config = dict(
    parallel_block=True,
    init='orth',
    steps=4331,
)
Each number is 50 + 12 x the weight over its row's rms, rounded and kept within 0 to 99. Layers, rows and columns count from 0. The size before them is the row's rms in percent of the matrix's.

# layer 4 MLP up, 192x96, rms 0.0923, rows 73-145, columns 0-95
107:74 64 51 57 46 49 49 72 37 57 52 43 51 39 37 59 60 38 58 40 70 65 50 49 51 50 66 51 56 30 35 67 22 64 68 45 57 32 45 58 43 31 45 33 48 33 53 59 45 55 39 47 41 37 34 42 60 59 50 46 47 49 38 60 66 38 36 26 52 59 75 53 64 44 41 44 25 42 38 57 63 54 65 39 61 39 39 22 64 64 53 35 43 55 46 42
096:58 32 54 61 43 38 74 67 53 30 50 64 59 71 50 35 55 52 42 68 59 29 50 49 53 24 42 43 36 26 69 56 59 63 30 55 64 42 35 37 36 53 48 55 64 50 30 50 60 50 48 32 58 49 33 41 61 55 50 31 50 58 52 37 59 72 56 54 61 56 42 53 55 52 43 58 39 22 44 43 36 46 49 33 51 61 43 54 38 50 62 29 55 55 40 23
113:54 61 25 45 63 31 60 39 37 51 50 37 49 52 52 63 44 60 36 55 56 66 64 59 50 61 49 55 41 41 49 52 56 54 46 54 34 60 54 38 60 37 54 40 55 80 72 48 44 76 36 57 61 62 63 54 77 35 48 59 44 23 39 59 45 56 53 48 58 41 42 37 49 28 61 57 26 31 35 55 59 64 60 38 53 32 48 45 32 53 58 67 51 59 49 78
100:67 57 56 53 54 56 62 40 68 53 67 39 49 36 45 62 22 65 58 64 47 58 45 63 57 57 39 67 47 38 41 63 45 56 52 55 40 56 47 46 85 60 52 57 58 49 59 68 58 66 56 38 60 12 33 60 39 44 38 42 52 59 53 47 41 50 68 75 55 44 45 39 42 58 60 57 63 41 76 39 63 53 44 39 48 33 52 65 48 70 39 59 41 36 40 61
101:58 60 43 53 55 41 63 43 42 49 33 35 55 56 34 49 62 35 62 43 33 47 73 48 52 64 64 64 41 32 54 41 29 55 53 60 47 43 54 53 81 38 65 50 40 40 58 50 39 67 25 51 37 43 63 72 52 38 32 36 44 50 57 57 57 69 54 45 58 65 71 46 55 44 33 40 53 81 53 22 33 41 64 51 54 47 43 49 46 35 51 31 50 62 42 48
088:57 53 40 69 44 37 68 60 18 59 43 46 48 53 64 42 45 35 58 55 53 50 63 59 53 56 69 44 60 58 13 39 46 70 56 54 48 47 43 61 69 57 74 39 44 25 53 90 47 59 42 49 28 56 50 52 28 58 60 33 61 49 55 55 64 65 43 52 51 44 47 32 46 34 70 52 51 56 34 40 53 51 42 57 44 42 41 50 47 51 47 42 60 51 64 54
095:43 72 27 65 80 62 59 51 36 65 62 41 51 65 35 51 77 48 73 37 52 75 65 50 52 44 69 65 36 46 52 57 61 59 53 54 53 56 39 73 49 55 52 39 62 27 62 32 52 40 40 49 42 53 74 25 47 37 48 49 60 34 32 49 45 46 41 37 62 33 64 62 66 56 48 48 38 57 41 35 44 47 44 58 52 50 55 47 59 38 48 38 42 43 45 59
098:47 57 36 55 34 59 56 46 55 51 55 52 60 48 53 63 49 63 41 65 60 68 48 24 49 47 38 36 41 29 55 14 64 48 55 57 39 44 51 75 32 37 47 47 54 51 49 32 47 45 50 45 57 22 47 25 58 56 54 66 36 66 50 54 56 57 56 46 69 56 49 36 52 64 57 61 56 33 54 40 36 33 38 53 47 36 72 33 37 55 64 64 69 75 51 52
089:69 36 53 42 41 32 56 44 45 68 51 35 30 61 43 43 35 36 48 45 57 56 40 56 67 62 46 58 51 51 61 57 48 72 60 38 59 57 48 38 47 31 47 64 41 59 54 31 55 51 34 48 40 40 44 23 44 67 58 58 51 55 49 33 53 33 24 66 61 55 51 41 54 28 25 43 54 47 51 38 36 52 78 56 60 21 29 41 28 48 50 47 51 47 38 52
099:56 48 48 45 43 58 51 72 58 47 49 60 63 54 42 30 38 61 59 36 56 56 45 65 58 58 45 44 54 48 52 51 52 50 66 33 51 58 66 38 45 49 57 43 61 54 35 20 49 37 55 35 52 39 41 56 38 28 35 87 51 44 36 60 64 54 47 63 59 61 58 30 47 36 24 51 48 76 58 49 63 39 32 64 43 67 53 60 30 19 46 41 40 43 54 62
101:53 51 54 52 36 45 40 57 44 58 45 40 33 43 74 67 42 80 60 67 36 49 68 32 48 74 52 60 55 55 65 55 35 50 55 58 59 55 60 49 52 22 63 37 47 51 44 65 54 49 50 71 47 58 33 40 47 55 24 58 65 30 25 40 49 49 39 52 42 55 46 38 43 48 43 48 68 50 62 46 29 43 35 22 41 31 52 61 51 52 36 50 50 42 28 55
092:38 49 58 50 48 62 45 34 39 45 39 72 49 63 59 31 59 56 26 63 42 68 33 54 57 59 41 43 52 45 48 51 32 42 69 49 53 53 46 49 50 31 41 42 76 46 62 54 56 61 45 31 41 62 26 49 56 49 62 50 46 68 28 48 35 44 44 48 27 38 51 56 38 37 38 54 74 36 47 56 54 25 34 45 35 50 61 65 46 50 52 71 31 71 32 59
100:54 66 53 47 67 65 72 48 52 47 60 36 64 72 41 35 55 48 49 60 49 52 52 24 61 39 42 56 91 48 65 40 46 27 49 36 46 62 62 54 58 68 48 50 47 35 69 48 30 57 60 47 56 24 50 60 62 54 69 46 43 57 47 59 53 49 71 54 34 51 53 71 45 50 45 70 38 35 44 65 57 39 50 31 52 45 41 49 58 52 28 40 69 54 42 50
097:45 45 50 42 52 59 34 40 43 63 72 74 37 68 60 43 47 59 49 36 52 48 30 29 58 27 60 46 40 50 58 55 40 64 63 33 59 44 72 62 52 35 37 43 67 64 54 58 55 54 45 50 53 58 33 43 53 56 49 46 54 50 34 69 57 34 62 21 48 50 65 56 51 59 47 64 72 45 43 57 53 35 34 52 57 39 37 24 40 42 26 61 33 68 36 60
099:43 49 64 50 42 65 29 42 55 52 58 33 50 43 50 48 56 57 49 44 32 49 58 14 50 45 71 49 45 70 62 58 38 44 52 44 63 63 60 39 61 41 34 56 70 35 32 45 25 45 49 48 77 66 59 65 47 36 45 50 25 45 46 42 41 41 54 39 62 54 66 52 59 61 52 68 57 62 54 32 62 56 22 69 46 54 50 46 40 58 44 63 39 46 73 61
099:42 22 49 74 50 48 72 41 34 33 42 47 63 65 53 40 36 66 40 49 45 34 47 58 51 59 34 69 59 42 66 53 53 36 51 50 41 57 62 58 32 59 37 43 55 47 41 84 43 52 58 59 38 59 59 39 35 39 40 43 47 55 47 34 54 36 52 43 56 53 16 42 61 44 43 56 45 67 42 56 40 37 61 61 39 71 71 37 70 40 47 57 54 52 37 62
098:53 27 46 68 42 47 61 65 74 57 69 51 19 56 29 64 53 44 39 48 49 47 36 40 51 47 63 60 64 41 57 39 60 41 70 48 51 54 78 49 45 43 36 50 49 37 48 56 71 53 34 44 50 44 66 41 63 21 38 55 69 62 58 45 51 38 64 49 23 31 42 51 41 45 57 43 50 55 49 39 55 66 48 58 51 40 55 40 59 66 42 64 33 41 27 46
094:51 62 52 44 47 37 45 42 48 49 70 60 47 49 85 43 48 73 35 47 42 61 34 54 70 31 75 44 48 68 35 62 61 52 26 72 45 61 54 53 51 45 43 57 39 46 49 57 45 78 47 40 41 58 45 25 54 33 63 49 49 42 42 45 43 41 49 44 58 41 45 29 43 65 65 58 44 61 45 37 56 41 65 33 45 82 54 54 26 44 47 54 43 53 47 39
103:35 59 31 42 34 55 39 54 46 61 44 56 55 36 34 38 51 46 50 66 33 43 56 33 57 67 34 69 44 46 50 56 43 57 72 58 41 45 56 46 34 61 43 48 42 48 78 51 44 42 38 56 25 88 52 72 55 31 57 35 51 46 50 39 36 48 65 39 58 50 53 72 34 27 55 33 44 53 51 35 44 52 53 52 31 52 51 55 66 36 72 59 43 63 56 46
105:45 34 25 28 55 47 49 56 49 59 50 36 42 65 53 54 54 50 52 40 55 39 36 44 50 59 35 48 70 34 46 62 56 44 65 41 54 36 60 79 53 55 65 57 48 57 51 65 53 48 46 37 39 32 34 35 26 55 65 40 73 53 55 45 36 49 65 54 58 62 40 46 40 42 65 29 45 37 57 36 49 51 76 46 54 38 46 23 44 40 41 23 69 47 50 30
095:31 62 45 63 39 45 68 56 64 42 58 41 50 55 46 62 48 44 61 56 39 64 45 54 44 54 39 46 62 54 58 73 55 41 75 49 61 54 51 47 56 73 63 40 41 44 50 45 28 26 48 40 47 43 37 53 52 44 39 72 31 52 55 43 56 58 40 73 44 37 23 35 71 47 58 59 49 34 62 37 56 25 74 24 49 44 53 46 65 47 55 43 45 39 26 39
091:58 67 68 47 59 55 45 35 60 49 64 60 51 60 78 63 55 45 32 48 69 54 66 43 62 62 32 44 53 54 62 46 45 61 61 57 50 47 54 33 73 68 32 54 49 40 68 54 36 47 63 43 34 71 55 56 59 34 74 37 58 37 49 51 22 59 51 42 44 65 38 48 44 45 64 47 55 47 61 42 39 60 38 71 48 77 62 52 49 70 53 46 44 72 52 38
098:63 49 56 62 49 58 57 46 40 52 23 55 53 50 64 42 30 58 58 58 38 53 43 42 54 54 51 51 35 38 74 58 29 47 35 41 48 45 55 75 41 60 35 62 45 61 51 46 25 53 38 39 49 72 58 50 55 47 51 60 29 52 61 52 71 28 45 63 50 47 60 49 71 51 35 50 42 43 37 55 48 57 70 32 48 75 31 46 39 65 52 53 65 20 27 51
100:57 23 44 51 52 62 65 52 53 43 48 59 52 48 66 71 45 45 77 46 48 61 62 20 55 50 61 56 49 61 47 29 36 53 48 35 65 31 64 50 44 54 34 35 58 71 53 42 44 57 57 41 45 40 36 50 59 68 41 78 40 55 55 66 52 35 35 49 34 61 52 59 37 51 67 39 37 65 62 57 41 45 50 64 45 35 30 44 38 40 52 77 44 38 43 65
096:50 32 61 54 56 24 65 38 54 58 74 44 36 43 67 50 46 44 62 37 48 64 55 46 75 49 52 51 35 50 44 59 54 47 43 59 63 27 55 42 38 47 52 49 59 58 71 66 49 49 75 64 54 44 52 50 33 56 54 45 58 52 64 71 34 60 63 43 42 76 49 51 39 78 47 51 69 36 55 31 52 45 58 66 37 46 38 53 57 32 51 69 52 47 75 32
107:47 38 43 55 35 60 48 54 56 49 55 50 41 55 32 57 65 55 44 52 44 63 59 57 45 66 49 62 40 53 67 39 60 36 35 38 42 44 63 43 50 35 59 45 50 58 57 43 35 49 55 58 33 32 54 56 55 55 53 44 46 62 78 59 41 64 24 60 03 39 50 52 69 60 41 56 51 59 79 54 34 52 52 28 53 17 39 49 48 40 48 45 48 59 29 41
098:71 37 68 54 39 39 68 31 38 67 36 51 53 44 59 53 47 63 59 65 35 54 65 46 53 51 61 62 25 63 74 30 60 65 40 27 70 55 53 52 41 55 48 48 58 54 33 46 51 50 43 56 84 49 48 51 51 62 31 66 56 55 42 62 52 59 42 50 49 55 71 50 53 53 46 53 41 43 60 57 54 29 61 70 66 29 53 66 45 54 47 32 77 51 49 43
099:32 48 49 67 55 69 24 50 57 58 42 43 60 63 46 69 68 53 69 55 71 59 71 61 38 68 62 66 51 36 56 71 68 66 36 49 42 42 45 54 31 69 28 51 29 47 25 48 43 64 56 52 39 40 43 50 39 37 60 45 35 47 69 43 44 41 51 31 50 24 57 41 55 54 70 59 47 61 42 57 46 47 49 55 65 51 57 50 55 57 43 36 51 45 48 71
097:60 72 52 44 49 61 53 67 63 54 67 43 48 49 50 36 49 58 57 61 31 54 16 63 48 61 52 61 44 58 63 49 58 46 37 32 54 54 46 31 48 45 69 37 59 80 66 40 31 60 43 39 62 71 62 51 45 33 31 51 52 46 50 65 32 47 44 53 47 46 60 28 59 52 29 46 45 70 52 68 36 51 37 53 65 32 52 48 61 41 37 31 42 32 37 57
099:40 41 60 84 52 61 67 23 33 35 63 56 52 18 53 76 46 66 45 35 43 55 46 54 55 48 52 58 25 61 64 59 60 36 61 55 53 46 60 51 25 44 49 41 60 43 49 49 65 58 49 51 45 53 66 34 40 52 34 52 63 61 69 21 24 46 55 44 64 54 40 60 39 35 39 45 60 64 40 49 57 50 57 54 46 48 57 51 60 34 50 52 37 49 43 45
105:61 47 53 43 62 44 44 34 36 44 48 54 56 54 69 47 63 61 35 79 46 79 46 37 93 40 63 47 58 47 67 46 58 43 52 51 41 60 53 53 61 48 36 62 57 62 40 44 53 42 50 40 49 52 53 42 60 68 54 47 41 44 51 44 71 40 24 47 43 55 35 74 33 75 46 44 35 63 57 23 48 52 34 40 51 46 65 46 47 56 44 68 42 49 41 39
097:53 37 59 40 46 36 49 48 29 45 42 32 55 46 64 64 41 46 61 26 47 50 65 64 57 50 54 50 36 49 45 46 33 64 59 50 39 75 66 63 62 49 55 68 32 57 51 54 47 67 30 57 62 45 51 69 32 53 75 51 38 48 62 58 38 55 58 49 53 35 48 42 11 58 64 52 33 52 38 28 50 40 59 50 68 58 50 46 20 61 56 45 34 49 58 56
113:62 55 40 39 74 45 68 30 59 48 62 70 46 43 56 32 68 21 49 56 53 22 55 50 40 36 41 53 44 56 39 54 37 66 45 51 77 44 56 40 56 41 29 36 48 33 51 50 20 57 60 48 50 43 66 39 66 54 41 57 58 43 45 35 57 41 52 41 33 34 35 35 58 49 37 47 54 50 59 45 47 48 36 74 61 30 50 50 56 64 42 59 62 55 52 68
088:58 52 56 53 30 44 64 41 56 56 39 57 38 52 60 47 33 67 58 69 31 47 29 67 49 39 76 44 45 24 38 41 54 51 66 58 37 45 43 48 44 40 56 39 67 43 43 24 53 45 34 36 41 45 35 63 56 43 52 55 62 55 52 63 14 46 51 46 42 66 40 37 44 46 42 51 68 52 69 61 50 55 47 48 76 60 41 84 57 48 56 38 59 44 56 54
095:45 62 46 65 41 41 51 25 67 49 56 37 30 52 39 53 69 48 61 21 54 33 44 63 58 54 68 19 35 50 61 46 54 45 33 56 71 50 66 54 41 51 41 55 63 69 34 51 63 28 54 37 31 46 39 47 42 41 34 53 41 64 59 49 36 53 53 45 59 54 78 51 44 38 63 58 57 70 53 56 47 43 42 63 44 37 63 32 39 41 66 49 38 63 56 43
109:48 51 35 58 53 60 61 47 58 49 41 63 55 43 67 52 29 71 46 57 46 49 39 57 55 63 55 82 39 63 49 26 54 46 55 51 57 43 36 54 64 29 52 30 53 48 19 45 58 62 59 65 40 47 26 40 52 48 81 68 44 46 74 52 55 34 43 53 63 55 27 36 59 57 44 49 63 63 65 38 58 29 49 59 62 57 52 44 53 38 62 46 50 65 59 61
103:37 61 42 26 37 55 67 85 33 49 45 55 49 47 51 65 38 35 37 64 57 34 43 39 50 58 51 65 70 67 71 44 52 38 44 38 31 64 26 60 53 29 55 48 41 58 56 57 47 70 48 73 48 63 38 52 39 50 43 53 43 44 51 59 37 57 44 65 46 49 41 72 32 54 38 36 44 56 47 73 34 57 45 45 50 61 52 49 56 48 67 34 39 62 32 53
093:48 48 86 67 63 56 48 64 17 43 28 68 48 51 38 42 68 37 36 51 38 48 70 48 59 60 63 53 47 52 42 37 63 39 41 44 40 54 43 53 52 13 43 58 45 55 25 63 52 67 48 59 67 34 51 47 53 69 26 50 45 40 47 34 66 46 55 41 65 50 54 47 57 44 45 51 66 72 50 64 48 43 61 38 42 41 57 37 55 53 48 51 58 36 43 53
108:49 41 58 62 44 55 40 57 53 55 27 75 44 37 72 36 45 47 33 41 37 61 43 52 83 58 71 65 51 45 53 49 18 45 67 51 28 39 56 62 46 67 54 52 54 63 34 56 65 68 51 74 72 44 43 51 66 61 52 49 50 38 47 46 48 49 52 48 48 47 33 46 26 59 51 45 63 50 69 42 60 49 47 69 64 63 52 48 59 66 53 37 65 58 59 63
102:52 59 39 59 40 49 69 68 64 53 50 61 69 55 70 63 47 41 43 40 39 67 40 35 25 51 61 46 41 55 64 42 27 58 35 58 28 55 48 57 66 48 78 23 53 70 39 56 47 63 77 58 49 36 38 40 47 50 46 51 51 41 49 49 42 57 45 65 33 57 66 42 47 72 30 49 55 45 55 54 48 71 39 46 48 68 61 79 51 46 58 50 43 51 41 50
097:30 39 27 37 60 63 61 64 33 47 44 39 48 49 69 20 41 55 62 46 59 42 68 53 53 72 32 42 71 45 63 49 54 61 30 47 43 66 61 57 49 46 53 69 47 45 70 71 38 52 45 57 52 54 55 66 35 52 47 50 48 68 40 54 32 62 39 42 33 57 59 34 44 36 67 50 43 69 69 47 45 41 44 52 61 45 57 58 30 44 52 59 66 51 51 75
096:52 49 53 70 48 50 31 76 43 61 43 49 57 56 15 36 51 46 56 46 53 56 51 40 54 48 33 69 38 46 56 48 60 78 65 56 71 84 49 62 48 53 43 54 53 48 59 47 40 43 49 55 75 60 53 58 67 56 64 46 46 53 49 62 59 59 32 49 44 36 30 46 29 56 40 47 41 36 57 46 57 51 49 72 28 58 64 55 51 53 57 23 52 50 46 76
099:33 62 70 56 58 29 59 38 53 22 58 29 55 60 56 53 50 42 47 42 50 27 55 34 47 49 39 45 58 58 46 73 59 51 56 48 63 53 21 45 47 43 49 38 60 41 27 59 42 28 40 57 42 55 69 73 49 69 52 57 48 31 82 33 45 47 50 66 67 50 44 52 47 29 56 62 49 41 56 57 60 56 59 60 36 51 59 70 54 65 58 31 47 49 50 54
109:42 50 52 44 58 65 62 49 73 48 42 62 55 38 77 71 62 57 86 59 38 50 68 60 42 65 37 44 56 58 62 69 51 44 43 50 62 45 48 64 48 54 59 34 41 31 52 53 33 76 28 40 36 45 42 36 49 64 38 44 45 53 71 52 54 70 51 51 75 40 29 57 52 54 55 44 54 41 48 64 47 54 62 67 46 50 57 34 62 35 47 64 31 52 49 52
101:55 48 59 54 54 54 41 63 53 39 59 54 64 51 55 62 61 41 61 57 39 65 47 49 40 34 70 49 49 74 55 51 54 69 37 54 64 59 58 60 60 47 49 56 33 37 50 46 62 39 66 48 48 71 58 59 47 41 41 38 44 55 60 41 32 25 50 28 63 69 66 28 42 45 46 49 40 30 49 37 56 50 61 74 48 50 86 37 57 67 51 48 27 28 49 28
095:40 58 63 52 50 48 48 52 55 42 67 47 51 39 53 51 71 45 44 34 71 66 63 48 33 50 62 27 37 37 46 46 46 50 35 55 27 69 54 55 57 46 54 33 40 41 35 41 41 54 48 49 42 49 59 46 26 64 63 47 60 28 68 35 48 57 34 50 51 54 57 57 75 72 42 53 62 70 39 36 57 16 30 63 41 63 44 65 57 58 46 73 58 49 43 45
095:69 59 54 57 63 66 56 58 44 60 73 43 77 53 31 40 35 56 38 33 32 54 34 46 42 58 45 57 66 34 56 57 55 49 52 60 74 52 40 49 45 50 43 52 30 39 47 46 63 61 47 67 57 45 68 41 53 67 39 59 61 52 34 41 17 45 55 63 66 28 21 27 53 47 70 48 48 50 70 44 65 51 50 50 52 41 52 29 63 43 56 45 53 56 42 51
107:51 50 70 53 45 60 39 42 56 44 42 35 32 25 51 43 44 38 38 39 67 44 51 53 41 39 74 46 45 50 31 42 47 47 50 60 43 47 59 53 58 57 62 45 62 30 73 61 49 53 60 50 60 53 53 49 72 53 69 38 30 30 45 52 60 52 45 40 27 30 50 65 56 63 50 61 56 67 59 36 46 33 47 53 47 21 60 58 54 30 32 58 76 67 46 28
104:33 29 49 44 64 56 56 68 59 36 51 55 51 62 40 70 41 37 52 47 41 72 38 51 46 41 62 32 52 45 55 42 35 59 68 43 34 69 65 55 57 42 43 37 58 54 56 52 39 42 39 56 50 46 53 59 46 30 65 69 47 29 46 69 51 67 49 36 44 43 57 60 41 55 84 60 39 43 58 55 49 41 61 36 67 69 40 57 56 65 61 38 87 54 54 51
095:37 50 43 56 43 46 52 40 66 42 75 61 43 42 34 43 66 64 66 32 53 47 61 35 54 73 55 53 59 41 52 38 42 61 74 52 78 61 42 43 52 37 51 67 72 49 47 38 64 33 74 63 55 60 72 39 61 43 53 57 50 51 60 55 49 57 61 40 50 46 73 44 54 65 66 52 64 55 58 32 49 56 34 76 46 45 69 66 66 43 62 61 40 42 48 59
108:54 42 49 31 31 78 59 39 51 54 49 62 52 55 53 26 40 56 56 54 45 65 60 45 56 40 62 47 45 59 67 41 45 65 59 56 59 53 54 32 47 47 43 45 38 62 49 62 71 53 45 45 47 38 68 42 60 28 71 45 58 53 60 50 31 54 32 42 27 35 64 43 57 50 55 62 55 53 46 72 83 58 38 63 36 34 28 37 33 56 33 57 42 42 45 72
098:45 67 51 63 63 41 26 29 51 70 23 45 49 51 47 36 33 71 45 41 47 51 39 36 65 36 45 67 48 64 49 44 48 63 57 55 52 27 71 54 33 29 44 62 26 58 54 41 50 52 40 54 65 42 74 50 36 56 47 56 62 41 56 55 45 54 54 60 53 55 47 55 62 75 42 42 46 46 80 47 26 59 45 47 39 54 54 51 55 49 54 60 51 58 68 22
091:54 55 69 61 55 45 44 59 62 71 45 42 44 63 50 47 83 34 75 64 36 33 54 57 71 26 56 53 27 45 53 37 53 40 34 56 68 40 54 48 32 67 48 71 39 39 37 68 62 54 63 57 43 51 67 52 50 64 44 64 51 61 62 57 56 48 55 46 57 69 55 52 51 68 76 61 48 42 67 55 56 60 34 35 50 26 43 48 59 62 54 49 50 54 57 45
105:63 40 49 56 47 63 63 61 40 45 34 39 41 42 47 51 46 51 38 53 49 57 37 48 54 44 76 50 45 18 42 67 35 33 42 50 62 57 66 52 45 62 42 46 49 29 33 33 42 68 62 53 36 38 42 52 61 36 64 55 64 42 46 46 55 69 51 51 52 54 45 56 74 67 50 70 65 63 39 61 42 61 65 67 65 74 42 54 67 58 59 50 42 81 37 68
103:60 43 46 22 46 65 45 68 49 43 58 44 49 56 44 35 33 34 70 57 34 67 61 46 42 38 59 59 56 69 24 56 64 61 39 64 49 62 40 55 51 30 42 30 61 53 47 44 47 48 40 46 39 24 34 44 60 48 65 67 47 37 70 44 38 60 64 33 69 52 48 45 72 56 51 56 56 56 46 52 51 37 68 30 46 71 56 62 63 56 54 36 67 67 50 53
091:63 42 48 50 79 65 75 43 60 60 46 39 73 54 48 51 62 57 57 45 89 45 65 23 65 49 42 45 47 64 51 46 42 54 58 47 35 52 79 57 47 52 60 68 69 26 60 49 52 66 61 59 38 53 35 71 37 44 59 52 50 57 57 64 50 39 46 43 46 40 41 40 56 54 55 56 38 51 41 64 53 34 30 59 59 49 64 50 29 31 56 38 52 47 55 48
098:36 41 47 59 38 69 53 57 50 45 69 27 59 52 46 23 53 55 70 61 36 78 46 63 64 49 40 51 43 53 48 44 37 42 57 47 48 39 66 51 48 42 51 50 68 66 61 56 67 53 54 68 70 66 39 59 53 44 68 70 34 31 49 73 45 48 42 51 30 53 27 55 72 37 57 41 54 49 67 64 67 55 45 34 41 59 58 56 41 50 55 71 51 67 54 40
101:53 59 56 70 42 38 57 42 35 65 62 50 61 69 60 49 29 27 63 36 51 63 30 38 35 73 48 60 57 33 51 64 51 36 39 31 38 44 47 38 52 64 51 60 58 56 52 35 56 54 36 25 65 41 53 50 74 48 43 42 32 56 44 49 48 39 64 38 40 42 33 46 37 48 43 43 74 51 63 54 47 63 63 71 31 52 49 66 50 31 37 37 58 65 48 45
100:60 41 32 54 43 27 62 27 54 47 43 15 54 63 30 63 48 41 30 35 47 33 62 23 64 39 52 42 40 45 57 69 61 63 38 21 33 43 29 45 50 49 33 50 51 68 39 58 53 51 45 41 56 46 56 64 57 37 62 60 44 53 60 56 55 45 49 51 67 55 65 50 39 29 39 59 64 59 46 43 44 65 54 53 50 66 32 56 52 53 41 46 50 45 24 49
112:15 45 58 60 53 76 31 32 50 51 37 55 70 51 51 28 34 68 50 46 48 54 41 65 75 47 49 62 71 67 50 70 42 61 47 44 66 53 58 50 42 64 43 49 66 65 62 27 38 51 43 42 37 56 45 40 34 56 56 47 44 45 33 57 45 73 53 54 64 45 57 43 46 59 46 50 49 83 48 56 50 34 33 58 39 63 57 44 47 44 38 53 58 50 31 42
093:51 56 43 28 67 69 21 53 54 52 37 39 53 51 55 54 55 55 52 43 64 42 42 64 55 38 60 43 44 44 30 45 33 43 62 54 55 72 50 36 50 38 59 56 64 56 40 45 53 50 46 50 50 52 50 58 15 45 63 59 56 47 49 48 37 65 45 83 45 30 40 65 43 68 48 40 70 63 41 39 54 47 47 38 53 72 35 60 43 71 69 44 64 24 37 48
100:61 30 38 43 54 46 56 47 49 47 60 40 40 51 68 49 52 27 31 37 45 39 52 35 40 40 64 29 61 57 45 47 54 52 63 62 44 59 44 58 45 54 49 41 29 49 56 61 59 74 45 61 34 44 46 43 66 62 28 46 29 42 47 43 56 46 48 57 36 33 78 50 28 35 57 76 37 55 57 46 53 46 54 58 39 65 46 74 34 37 50 19 63 61 57 66
097:58 42 31 68 52 43 59 21 29 51 63 64 35 55 29 38 58 45 46 52 61 66 56 41 43 37 57 76 59 36 61 50 57 55 54 35 43 17 22 50 62 56 50 49 52 47 42 72 57 39 67 35 50 57 62 43 45 47 54 67 43 56 48 34 59 51 47 56 63 67 49 66 39 45 67 47 44 48 56 51 62 66 65 70 60 51 60 40 35 53 52 29 53 35 67 45
091:40 55 42 57 61 52 28 53 54 56 51 57 42 63 58 51 42 40 57 52 51 32 48 71 47 50 52 44 65 36 51 48 48 45 74 56 43 21 76 54 76 47 44 38 25 51 45 31 62 35 69 48 32 29 54 26 53 44 48 45 35 58 37 68 34 51 52 41 57 42 57 58 47 58 32 52 60 52 35 52 35 68 49 25 55 43 58 46 63 43 50 70 42 31 36 41
116:48 27 69 47 33 38 44 50 74 38 50 49 49 41 46 50 74 51 65 29 42 39 39 60 53 31 67 41 37 49 62 68 55 51 45 55 44 40 50 38 37 56 57 69 66 62 59 42 44 52 41 44 52 46 68 38 55 31 43 48 61 62 48 37 51 57 58 69 45 78 63 52 62 29 29 59 50 88 44 56 64 42 62 54 56 36 44 61 38 49 54 58 36 33 56 52
098:66 32 40 41 51 70 52 33 67 73 63 34 52 56 39 29 55 46 52 61 58 69 58 50 52 52 46 41 36 43 52 40 61 54 55 48 52 48 36 36 44 67 35 49 49 44 60 66 41 57 53 53 45 55 46 50 61 65 67 53 46 55 31 63 76 41 49 48 46 70 52 34 52 76 30 66 46 67 64 54 21 57 64 26 53 66 46 42 68 53 65 32 70 47 47 49
106:33 38 69 61 45 58 31 23 44 38 45 58 68 61 60 63 63 52 47 63 48 36 62 47 35 51 43 51 76 25 52 47 46 58 39 60 64 55 53 55 53 60 49 63 51 51 31 64 61 30 34 66 42 45 41 64 35 53 40 61 50 48 41 54 62 31 50 24 54 45 52 44 25 75 61 63 58 41 55 52 50 68 26 53 40 47 57 45 33 43 55 50 54 74 60 49
092:48 39 53 51 50 59 50 32 41 56 55 59 58 46 40 64 46 70 43 64 46 60 44 49 66 72 50 33 47 61 21 35 53 64 57 43 53 47 62 61 68 55 30 57 53 66 48 53 44 62 64 63 43 47 32 69 61 50 55 25 65 70 62 47 44 72 44 46 39 36 48 29 59 51 34 46 56 50 62 47 45 55 48 41 68 71 50 51 57 39 74 75 27 56 28 41
092:61 62 33 55 42 56 52 51 46 34 67 66 47 46 62 31 47 58 46 69 44 60 60 31 42 50 46 71 55 63 49 33 56 49 44 33 64 57 72 61 55 73 67 36 62 56 32 36 41 59 44 42 48 47 64 39 67 49 66 37 62 43 51 67 44 54 49 53 50 36 69 35 22 51 42 71 33 37 38 39 44 49 48 77 50 37 58 44 44 44 30 53 38 61 49 68
105:53 63 43 46 47 43 50 72 36 43 56 61 48 61 31 41 64 33 65 53 40 67 62 43 44 74 52 54 38 42 41 63 59 64 41 69 47 49 25 56 45 55 42 41 40 49 47 73 57 51 44 56 45 58 51 61 73 33 72 59 66 65 62 55 68 39 48 20 54 57 50 66 58 53 53 40 52 55 33 67 55 51 68 36 51 59 59 64 62 45 42 46 51 58 51 12
093:30 41 33 58 54 37 48 64 46 34 40 59 63 28 53 56 62 47 54 57 46 65 67 35 31 52 37 37 61 36 50 46 58 63 39 74 55 45 39 53 61 59 71 17 42 46 72 47 35 67 55 52 71 41 54 39 43 21 72 42 38 36 43 45 52 50 61 39 58 38 55 42 43 42 64 65 47 41 57 59 64 61 61 53 54 49 33 61 49 39 41 58 54 63 46 69
092:50 32 55 64 47 36 46 40 56 45 55 37 56 44 46 39 45 35 49 50 49 50 55 51 24 38 61 56 39 65 67 55 38 38 45 50 41 58 58 38 49 47 12 58 65 33 46 59 32 54 51 61 51 61 56 47 51 34 35 33 62 69 42 55 37 56 50 59 64 37 30 53 38 42 51 41 40 53 35 36 47 37 31 50 51 40 32 60 34 48 29 74 31 62 82 39
092:43 52 40 55 48 49 45 49 54 40 51 55 40 55 75 42 37 61 39 47 47 53 57 55 61 46 31 74 48 52 52 66 44 52 46 55 38 48 61 61 60 58 54 47 43 59 35 57 61 43 69 09 55 36 34 47 54 70 58 55 64 71 58 51 48 44 30 67 41 57 69 33 53 64 29 59 45 43 59 40 57 38 45 71 38 45 47 69 22 54 53 23 65 34 60 59